Weights of a small transformer language model.
Size: 13 layers, MLP 640 tanh GELU, vocabulary 858.
Architecture: LayerNorm before each block, learned positions, biases, tied embeddings.
Training: a variant of SOAP for these matrices, 129M tokens.
Each number is 128 + 32 x the weight over its row's rms, rounded and kept within 0 to 255. Layers, rows and columns count from 0. Numbers have three digits each. The size before them is the row's rms in percent of the matrix's.

# layer 3 attention output (transposed), 256x224, rms 0.0669, rows 13-18, columns 0-223
109:106144145150086169058183135098147142100136162114161107128122091083152126113139098118124132085089174162104206176093121145144166102130103159120133127090158154101147142153122155116142177141134068131098155130082139159087104154153131123129154073073114133079168159106124082122108067167121143100154086078150151214166105165141094147141120110152158146107159088184082148148150124104159115156128099093121106175108110169125173132173169108131129100186139152102158176099115133125122108210142209105093120107157146173148183154136201117202152144142189216141092116117132100087106141127163119112177114122200139147154111083166140179134182149167188114075130143136148159130161166119165133124157
096:135065175096190174090098132120162095100202042106149118119114100202162147149150095132123164115110085110099121105148148155126138105099084161133149159171095085127125040115152145139221131150130179109099125091100068107078155162147166133101136146119138150118111136149140112157100116129113174150103160157128116104093119079114106173134131075114082142108155141148097097131114098104164104129150115135102117111094121137153102094160124135116140163176130121129135131086122135150103135096174071100117145115144162088119141133126126025173099166139130143145111120106165119080113127085005086160142125124152108111130096177112131103063112120074160049117094161089072082087053122106159117088130
109:058154126133149131090124133107177064145220113117187150070164175149122116167107077110099158132107101163133152119128126111123123161179090179086173122109119084132105104086160094137141106075154151095124139124130125119123134117102157104094146175179153114136104133163120125062150095152072144151115108128048105131124090114084165150130135135129156126142142149160080190125131100050145174103130165190175159136105150093105096162111102186112167148152092107094189104085066094158168104119118187156102150117089094113164086114072119175110124119103208136142122149190101114121112127171110137090147160148080157110122127107100167078138100122170141072146065117157087189145142111123160065117102
107:130137151097057080148159092152101123172124159137132162189133129124143136078106087158160134107131103148112086076151068124121157106130146077162114166063087118149152184164147147103067116109147143146157129219134146101154145175188091091132145084151171141099086143124118149136106126111098106154126162153143166066123092142146137126088152144119117132126103092121075126176130172102100134088145175148131155098133158132105103131147117110110065119110105092153168126067152140159181094133075139094109108153130086175168059100159084141103122098140175129118198136105065106118088105039199076120075146096082126111173087131096137151099192169111052136135132130159112100111185138173110098150119
099:112113126139161147126086178135120153165143181108129134122128134162176179148154135139126116183138195079108130104119132138156105136114099148162142154118115128168134150167106144159129166149105133139090129112160113116092169143176133128118176084163139146154141095094126095161082135116136143162217131090077073076143150077180119156117138088137106073135106123193177107145181093143141117126163137124247149099152099124165089121165108133180125115182105086159082106131132099166206155170098080160154094090130119100131184140155154178102156090160126108141107163104056143170163119146155162199066164120162189146164140112100101122119142113202152178151118153125103083150137124119055179147160
103:147156130122120107150145144086155119116089094205163128106107048172179097066096135158162159113155153141160104154176156121116148085108142097146165178141143178162143149122093118128171124135118138122132178098152149070141108096142184058198127147085133111138161141118158150093097144085099170154137074090120216112117187118178162147118146149142147107101141137194120178149154173144159103094118081177098105097088133131113133117149137148104143171124148094152112111093173145115131163115179097146198078181159127176160160139093066147157116102097155168081113138125146140170146049101128095174159065119213123125154129122142075112123184124162186140116140099138158115160150171150131146171119
# layer 3 attention value, 256x224, rms 0.0777, rows 14-19, columns 0-223
099:157147101134084142117175108118132146144078163157145121151153169095166121129119091051139095131133112128154091109118089116115104141127143128123143123092187134058165172149117127114088140148097087170142131105186178122137126116186083166110134144134137084140152125048129135123110167134113107101171190086087129138125120154173153096192056189133155161141117089108165153083132110126075143147147156122091166119156176127106109174098070067160083165098151194107092108164094138116128094186095124081086127169165061133119136132158107182088143102158138138149124133069127094202185102134209094117127141102129142130095129030090105181113135118129145148130170087130178170084162121128132153170128
102:146144109145109072148145132113138150095036116151073123175081137127071183166105187091086131132127134110124164134139085141131134131119165095088121102134121165086150152108113160090030189183081106131171129070103108172082125080129133193162127138129081105107128137113088144169147110088098091120125163131159132105085091117168144065148113172081098143123092099126155074119162146173099080194166059111105118124119103142100122156120106081166064129082143148161127168127177124125126146106206094102130112164145126144110203155112114099095111123139066128088134119134091131123204106087181140150136164153155119130102103091160123125139182099056122142121172142119173061165130125113133120137137
097:133141097163179114143092153117129108084091111090126115127100126081103150101180136148148155111146105133182120127130182095138094108146138135079104122171155153157093098072106060108183093145068103100137148058086120140093152123089149091084129160120104105215131109106132115191161099163189199134100125106136128099171144172113098135171193120158158129099107122158150095083141107166164185173086135096158124174142109080155238129127113138151162147175149164119135121126168108123122150113146109196141074128137152106074148101141139133133125196092092133120075107133185125128112143185050161141143126152112115111095159143139159099161108124189172130119132174086201138099085126123128139072153
096:175100077135140094114129126133129089113092083108050091168150118156095150128120166125146105080176071160089134127136117097125150138131138108139126140120137125123112210176174077128173085122143132134106146100136127106174116165141133138097090069076087138060144190150164101127121135121149105120108082156146104145117136163129060075142087109152149199092188132060132121139079143149086144116109080108106118152095162136074142077152089163146111153111106226160155136112103123134140102097162147161107166169112139172152091145140161101168095132112136131076185165103255091104123155147134087137156117151080088119119118183157172122139147181151122083086099111116179160164111134159148109132132
104:137128123057157147100093142142124137153164156066122158141184160082168110126161039101148107183081110118101135046168156148136155154138162119137125124089101146120121121172112113134118165100167156100144102129128100175142139175152119109091140105198105135101100101115139067201085140157195106105108116103110129125127154153081132167158148137159147166141146111054173095089036055119078164115137157109093139159185086092122127148109119115167101094192105138123080134138105177152114089145111161127128141095109132078116105100157182087131146142139125097159133124120153096058140130084132101146159187106041086146126118132061156133157054115091093158147073112116120136134121069104129131108115
091:140132169136080113142157135112136127205105127160166144097109117156128137107133174058122130131098096145170066168083063138127087115126107127114111061150158145089128158165154149128048092090132095091179141148106141105197095179138137138110096110191122175195105116137097104112105187145140107168192090154127143163049121144123131176078136082157146086115152177163119130173137109130130167100128074137125143090119113120107087190070092134154110141125128110069109161136131127137157157194151124087133119131076163187148134109137062104113148128090102160093092164132101133075160085135122116115163110143110142150116100113121126159080088078127091115129099089116091171183168121139146091067037